Weights of a small GPT-style language model, trained from scratch on English Wikipedia.
Size: 10 layers, 5 heads of 64, MLP 1280 GeGLU, vocabulary 8192, 38M parameters.
Architecture: rotary positions, no biases in attention or MLP, tied embeddings.
Training: a variant of Adam for these matrices, 1090M tokens, 11294 steps.
Each number is 500 + 40 x the weight over its row's rms, rounded and kept within 0 to 999. Layers, rows and columns count from 0. Numbers have three digits each. The size before them is the row's rms in percent of the matrix's.

# up: layer 3 MLP up, 1280x640, rms 0.0557, rows 82-107, columns 240-319
# down: layer 3 MLP down (transposed), 1280x640, rms 0.0533, rows 82-106, columns 240-319
# gate: layer 3 MLP gate, 1280x640, rms 0.0537, rows 83-107, columns 240-319
up82 098:475491492515496476523447574471506531508539509533477465468485550534530429522508515501478379466486478513496553515544498444456511499510495493564468442548468524550500431552482468506409508486523572490445512464488487449497536570526513504523482487
down82 095:481493504500575531528513465517547549525538410461571431516554453452472524464438498509443466505463563480548542507458493492486486491489496582438474491432436514500476530447536493430504457471481508471461482504581501438577465498520464469498513533
gate83 099:469476502530495489494508492482528478440442474508523508535493449498506553498416437502518430530505465430525512522462487600481461533525573539537464528607507443546524481487433474494493548476465532573550495454511520476491503527540480570565483484
up83 101:497504513531407484425545481523459508540469522550491473537513503509494495430515505452497501474514515505518473577450503518570479429584477552502507430462430473559506448498426500518499525482462503443531560538483472503461452464442548549487483498
down83 098:535496516519522483525449511535521521475454422443513469451521510512402433482525562531441506506503547520444472430534425446575546535436538422508472539444512505407498486471509461506500494510540507448476460454459517499505516531495558458464504603
gate84 102:520509456502480535487495459490477487513438456515442522427555459465446426502524497479488496403505497405499468473528446535524546550468510482565519604498493499450433485549535498520520553587550436486522510430444477407522579554496572440505477555
up84 099:466536544504442589541459499476551495485532540521558479498501456443550491503494489508484511610432455526466472483469537545475446558518461528461539464493518550610570573500470483546523443410492521545546496608526471514503468444548467482493535446
down84 097:550488475466533556478521512512458487493432443505460488463454508460484468488530518518486465472557485450487533544521485488427555486479524465519497448512529501465405507544519474544482578517546503518477508421460477404512500515523561501451466543
gate85 094:477440439466539459509560468493515514454556417508427545515470539553492484495504462521463561525496524485466517545509452499509460447540446433526450453450580486483533509520498469566507422499465465458483597432479543492473436488427451492535482547
up85 093:504498413558462457428420542444436459471523465486556530529530485475503558491507505546488501588511515570482424483615483495547565500513556510529424473536566503506464504502579479548496560480488531471502584503483489512517505598491571460480538489
down85 095:507487571522473482495487478497571492537490465519426549400494463523495474526486512479493508447459471484455567522461576504459483468432481500487533478471451448471572451502475567480543475524459484540501368506562464491507495403548416463514506532
gate86 101:559509474427492466469498536492533482485535494453542498501518494504544568488497436499494425518531562474497487534489483476478473444499418509540546514463543470556536508473501480481404531465509483604497455462540478440471477600532523548493434531
up86 102:516433513520474489492418487491560429492446545549494462488463475554573589574453521573502514461523575456481466523532580431496525534415568502523478482523581474492455546483533571524532435488530581480524491541468532558519456471501474508461449516
down86 105:466485484522511449436532478392482506566579415528480549547544529520500432475462438431514467431466529513474490458471456559438456539469464429488397501557486495520475411584541559511483429486425505514537421499506536521520555478510496443460516552
gate87 102:469469525511522514494540482565551443465453527566456495536491436513455512533471409542544501521544494493508498488452486503516573411479483407521561487464411566488530532472511520530505400470562584477533504493519521528452520483520533554510444528
up87 100:480462485504534514515496569525529500506551541444473488476535497476461495549498590485451571506521499473461549505515510505446459512521441429416457434501528558574445558485519503511475510483469548498506479506581561544530458513497460479441517555
down87 102:481526479540444548537567462497545455507529512529489481530501482518474473592551385509546489476492531501496496549440481422504512489481513532551564510540499562486527568463504509472517485535479499424436576557414444507478541527484523533505482495
gate88 095:476603522475533493580524452496440522532543546524486552466551461501437522408477439549449522491499519509448508519534579544477543488523486480537513538546564492545515537502485523542474494483514470510453414533502495489468474499481488497457640490
up88 113:475502563563526501495535434501558473449504569492509469477454495523558579462473541510466527504516502549467546527572574477470532431571530539511504492527587458519497506539493559516565485497539504556454518565495518553520413510484464441482560473
down88 107:483492517523519506466512542549562434471551479497550456523461532490597541516505522424504476504530443564498538523503444510507477535515410503419415497492465485500463374469523517480546434524481526519462498503514440494523524508512511473573458485
gate89 102:513466416519479478521564497457539507524508533511500502501532546481525459529552552543517550519520480517525493425465513459440500451505479485482563503386506460531445497548526534520535465576463483506485502535538503494483540517508545535474513506
up89 098:525552528489541529532523456415471577529506492495483546527472551548523494461611511551473411501405445523550513504479565500506575490445472560449564420540511504490483494571511513490375506486480495483509493595547497470536497461537517517463503489
down89 097:549510457445558480550518507519519461514525504481390499447554432501496513536555451464486557580516477472611511523512495500564521497555550476489453490455442548469471497403459461489515487428498542478477453487481481505469461414498511525507471534
gate90 101:550512474479531475504527455444483452495463526446475558427496491506486529512579471554475382514508516423509468564557531511454492549551531559496494492511585486541536513475510449453484528472525546465560408477485419453449474572580493546427471511
up90 102:501531479501495482505520509517518546536472510508453540510463557499589468426531513567519433475570477489529554444533475527524549507518473549524496448467489500462446469549637456504503464497485604468514557516494440507499460508504501528491547480
down90 102:496470522511467485510435504520448496513524525494508481511486499420507458492487481454498567481509503481524546498431572465556526548437507506613488464482508459512550549535397525529456418527471496481534570494554545504577481515495513487529480480
gate91 099:559541565494438526446568465480507512516534473486540532497498458534486535406477445460373493479488513555532535547534457457441446505539570462505466450457474534547558457486506553479471564539561451482576617567551409495466510490450526441534547583
up91 095:447463531492517464500552535447533434482494567449508492487539489473466489520511474531466518462554551478467512473549545457541515532509540563527478460463591423592484492466532515524469451566504515437470498574490438448492515465527471533490504530
down91 095:508486448487476547448456471520454534515457504541448487467486522539476460510492489502575456587509526496513461480507504535476560521437441532493517542529472522473504477553509440528504435466473487597537494456497595565495473573452494507529495482
gate92 100:523505484544470530531562526484512484556455496512493501474475482474496459498509458446520502511488577480493488475506476478470521567503459514531435493527577483548583545517570459520494453500520516507474465497472511472520572460459520520496538499
up92 098:540512436510502477519513476453448511453510532501452540434457469566499558526533509522403440464507467498454507494521481513576520513467562499439524453581466572512469459494420477468454470469492562546485552559500500547512528566505506479477533449
down92 097:550480566442538465483577575429459491497558518463492484566536518496524456479597437465527563538519465561515520471490524512439488486611564498525482545456475500536556530548563561495478541490434492640452474539536545457470555453440516491455498550
gate93 096:537500522541531447486475493545526455552486472475430458426527558489540477487530469484527498515487490489523493479510535519467510464569505485511504475460508518500436529462506488515540524601507475426538456479470425488529465475497442544480515478
up93 093:460436465472416526519561545535529535502481540483508527459537492487504598526455510504485525451513524535461464512454506527414519529553452500520499490500497519477507481486454444422480536476516529465454629478453475534539469490569477491530434440
down93 093:545557564564534518470454437480462509489485472454514489565435499500534468464495537486503484521516484490501541431514445534555513501510447501500485503511517492472580498569500513550537480512522534484532454529474558461491514517428562487471487520
gate94 101:553490567490414528455501592505457587575538546489530489438533516471506468468522491427467497604480439495509519475561460537504572555453541488495460519528498467479537520518428579516482456471561513487526522487526479439496526412485427466504541493
up94 099:496562502518535493505510553522484506491572456503521536478519505521470510543493523504509466533529410522467509452512513551465467456506519523459458558434471539541544443475507463499576535484447471533489520487440499473540511508497504528494537522
down94 099:496443476464457512512522435507462537434478470453508501557498507440496412485481492503628552521522541446505440467510524453553524415553493499591550482501524547507476456531495507497504457494474501437463477528560489575493470494476553479507443533
gate95 104:499549537504530528515427503552468502430524449491544538494492556491466508557447465456460513531503438466470473484488477486467500497640460562518608534486514515539463540502484495520520489478576521534459486510588511491582518557564494525482484468
up95 099:497480451506488497414499456449508514501479500498544426469476594455448504453447460481439452486553512453547430489487472545414475481492496483523430504494540530481497516480479500485395548500491531451514466547548524478469497567549525516497481517
down95 099:554514500437575545471483465459419549488579454516524571553556473520471499457547574549523489473477442524488506421532508527484516442512480528573475549449460504516534497546515523482454536453473581527500517523523523462511482452449474518480490473
gate96 101:417419533537514527524551592533421458443477471568489472511471497504478497502537506493490533469485526525493509511589402584542585459502512460514470443561517482487501495511529443505504469475467560468443452497521501468520490505489441559460478449
up96 100:521522559546501468487463507516532577589468501511497605548509604539457503504497471508556507483492495507525498509516577509440476445460520452485416471444487494451474509486546459496483421498532452485511533525531536499473524537574492502460490540
down96 101:570466534462508470435465465497527464458558529462494472465530499509512481501456459465484496449528544573467498463518509526611494497487531431489495537545492534531482555496504553443467480532550538495496509490419468532555489465457484544513506492
gate97 097:574516432484453458453528459476500514448521569480476482486495490482513473448498523534474540518466514498550545522541536455488503530456538595500540502524520580437479425486423487529570481460589464488507536571484503582474447470507467516454463494
up97 095:623555432512518542523476468518457510488469539509575498497482443505531535471478486552495516527496459528473509521479510452488467604523429459461495530509529497590539535534520539557509449562486519555523560503520514433597468454541516462538572448
down97 101:494481579531488455445520493490516496480458463507473550543491612499505447471525534443495516541489548518540495471497455496446479499538615522488524425505475453452472456516468563453542504462542450479511390470526499460413492541495496546471403516
gate98 097:556523604570459509548478501448543514504392519428487483383506569545477534574550486469505495510516484542482506493453425487540509513493441509503472471498528489536456542455544510540493429497499558491410463514469481482485596496500462538505555445
up98 091:452487499518493494479458499552458602488469524510527494553482474441535426488482511527439439555545493427507492530520517512426480564457465444461511535483446466477531493413566533450499426622494578575463554488533500462563470532524451526508509496
down98 096:572483538539511519521488491462569399464549524452503575422527525510449522512518472423530531523423514554548418473503516526456494429551533541513522478524481468528441397552458494509551518469426471488520424504431564485451501469535502490510494472
gate99 098:583517524540607453511502446496471484481503514505454541438514527459511475491475505499462480556530455475484445483507431483535530542489470519506529455521489476533503537490490547496444530560528481493484530491541464463505482523491487515496440552
up99 100:452532537522576462475457500463512522426486533447464434522563548492545454538567496530449537571519503513413516550487476426483562527509520475452503482560509503478487615474481507440486522546561467487586547509508490470480497545550532515486486552
down99 107:465469464489435495449479533521539496434467461518487503548444487542507487500530477520519493523551529503550433517500518460488515510515500488500439522482519507481491594543510477481509437508505526523438469495481538490446464469466475528490536475
gate100 098:559553467524490466545480459512459519490534500520493467475435479485489564528527473574457518497513488389555448512460490434532553535492484469499554539468537493539547502461401537554470532426523553493512513505559431458428437482556519523515461480
up100 107:542540516576543513541476513451504509528542474509502399485529524440600596450551552540454437432463489502502532580537472409531520511528466469619522526501532434539555542473540536423551474412486502568417592595479500518527505506510549562567477455
down100 104:506476513495490519526402537466524525494467513442484545445506549488481462505461514500570486543507479432434528513547493520493454427531511504464413456499520564443501489524569472476523481469516478506495537556469481437554495510565416421558557501
gate101 105:460495517469449532540523552465518590533430562485532504489457490479386450521521472484519482428567480477470526557498457533475500533535461466501540440580517419495495559488507525507527429503482562477459441517509484466533531505499536523469447560
up101 110:485443542424424427496549527555446491426500526514513570568516470446504483516518479475489499507557508471513511431499479539448512458410516529539499519518468491572540536495507491470488506500503512528470536471481454468418469457490409507482491494
down101 107:550484511525498520471499533493455512460561540571438473502510481505528533496473507515488519608506498541519403576553464562554516500501572522450479490566483508452534488532595546541540466498526485449397496507501496488501502495548507431488450524
gate102 092:518457428462516536489497545521464478450581556523461556493522415508473520494557406540538548552474515500513524439562522503438484514520513556495563477569479516480443499531507480465428474471466525481416492464443469478491521536488411573436480489
up102 100:446425520507520529464440510495406486473521510476574570544494484518531468543530465648504500457472461499541457373508508463406386507484526549434516531541552463495494508504514527430479452555479543463541518503453482581506502534498532524508520576
down102 092:516549562504462487481541487536523522565447426488523469494492591497536469514447528529495454447451440545516510489453516498528501510475519502481415533481502476487529390502435525505567397531458462539493502593526564529507481504534536422557543513
gate103 103:473461498502531465584476509502498530483433492529484519448508434492513514508497475476464415551429554463541508390500488508473560510494454442455451454505487415449523500503463505521441555442517535512499544492467421473453515495453487539477498515
up103 101:597552502474468524448561535443496483592514524542473459507521417489458555462507482482498422545493446478466543566479458475504491457503539453545500477494517511567515469547447489448518513560421599474525532504487556587470505565477550485460502478
down103 100:406538557444478477452477588535458578517424483480451531467506468544493454516457527529483587535455487520473488563505510423553524506457511488529419555419488466502517534526576503505549471422517476478491521444438502539485451515526498485454482530
gate104 098:479475557501569528494520535478497465532510470501504507440395497539570478510502449532503523624415501432500536495495512543534539511532525540496488528517539504522504542412534486445468581482575615387562467469507468495524521467564507540516533529
up104 104:569436539493516525501427478568510470508526474541481535504463546464518544456563517512500455567497472501527514483490550499487489508545519518484452543524486510459406566462534555412530551525509448463474531534491576535474468513484450543490516478
down104 101:590457450484438485494472500524544499502471496539507470519509506500554506418465623610501409478494493466456483561485460526535586506455480533509524499498532487489439452494413510504549506562427501572585516528471509533550549495529451543488505425
gate105 100:475540481444463473574487431498527445520548508485471543518469533595500481512527570526531499633483566392479466514518491434479453546522551522469527495442502519501528545501434544468478546475546515478539488460527528478516537483500518505506476570
up105 097:479472497470471499449493511522493575525517487474514471496499469546536533538460487484499506515432567530501611489439537455496538439509450490499537522549509515509521524484527506563455457530474500477543464515454481482521524581445466486551546527
down105 097:579553468446498535476504514494490437458523482549529533508447565440523520548422526471494475522491546550487414539511485490454428580488451520467446536518486495497556540524485467466473500494523523487429617499494496485600474506604460467489506522
gate106 101:402523547505488539538465516482541488577528495501555519465460497458490493486580471497506581516457540508532434469538506545555489526522479498440491530530463476555471472508455495435530493468479467539472493542556557427518515459531463478459500502
up106 095:499605475506527477593503496534516539546528513446503578515447579549545483427497545493501494536471397472443532533573568487434566533454537518503523553489472485502542537475480459436527498498574464484481430509493513478490416499457534605466424567
down106 093:450517527545533594506452446546475516472457513502576492528551510487504533549482443449535498471498549480455421500490467502487434518564536505554449521534534571505464539537520563477474422491486478524513550468538441494471487533499500466561575466
gate107 097:503490495425519562494498492521456465492484582506536444448585464506429457481487528538467488469547492544470455431539482540498519598501555567443509470537551427555517497437523564539485540479520518468455457462508510509419559490548496465468427485
up107 100:497448477563518484522479495489442540558474525495462487523471494522558585517481490464527519538491483477440430508459608520487470420537497551476578532477501513466535453502512519478436512484520594517475495566514563480506467538473565483547461455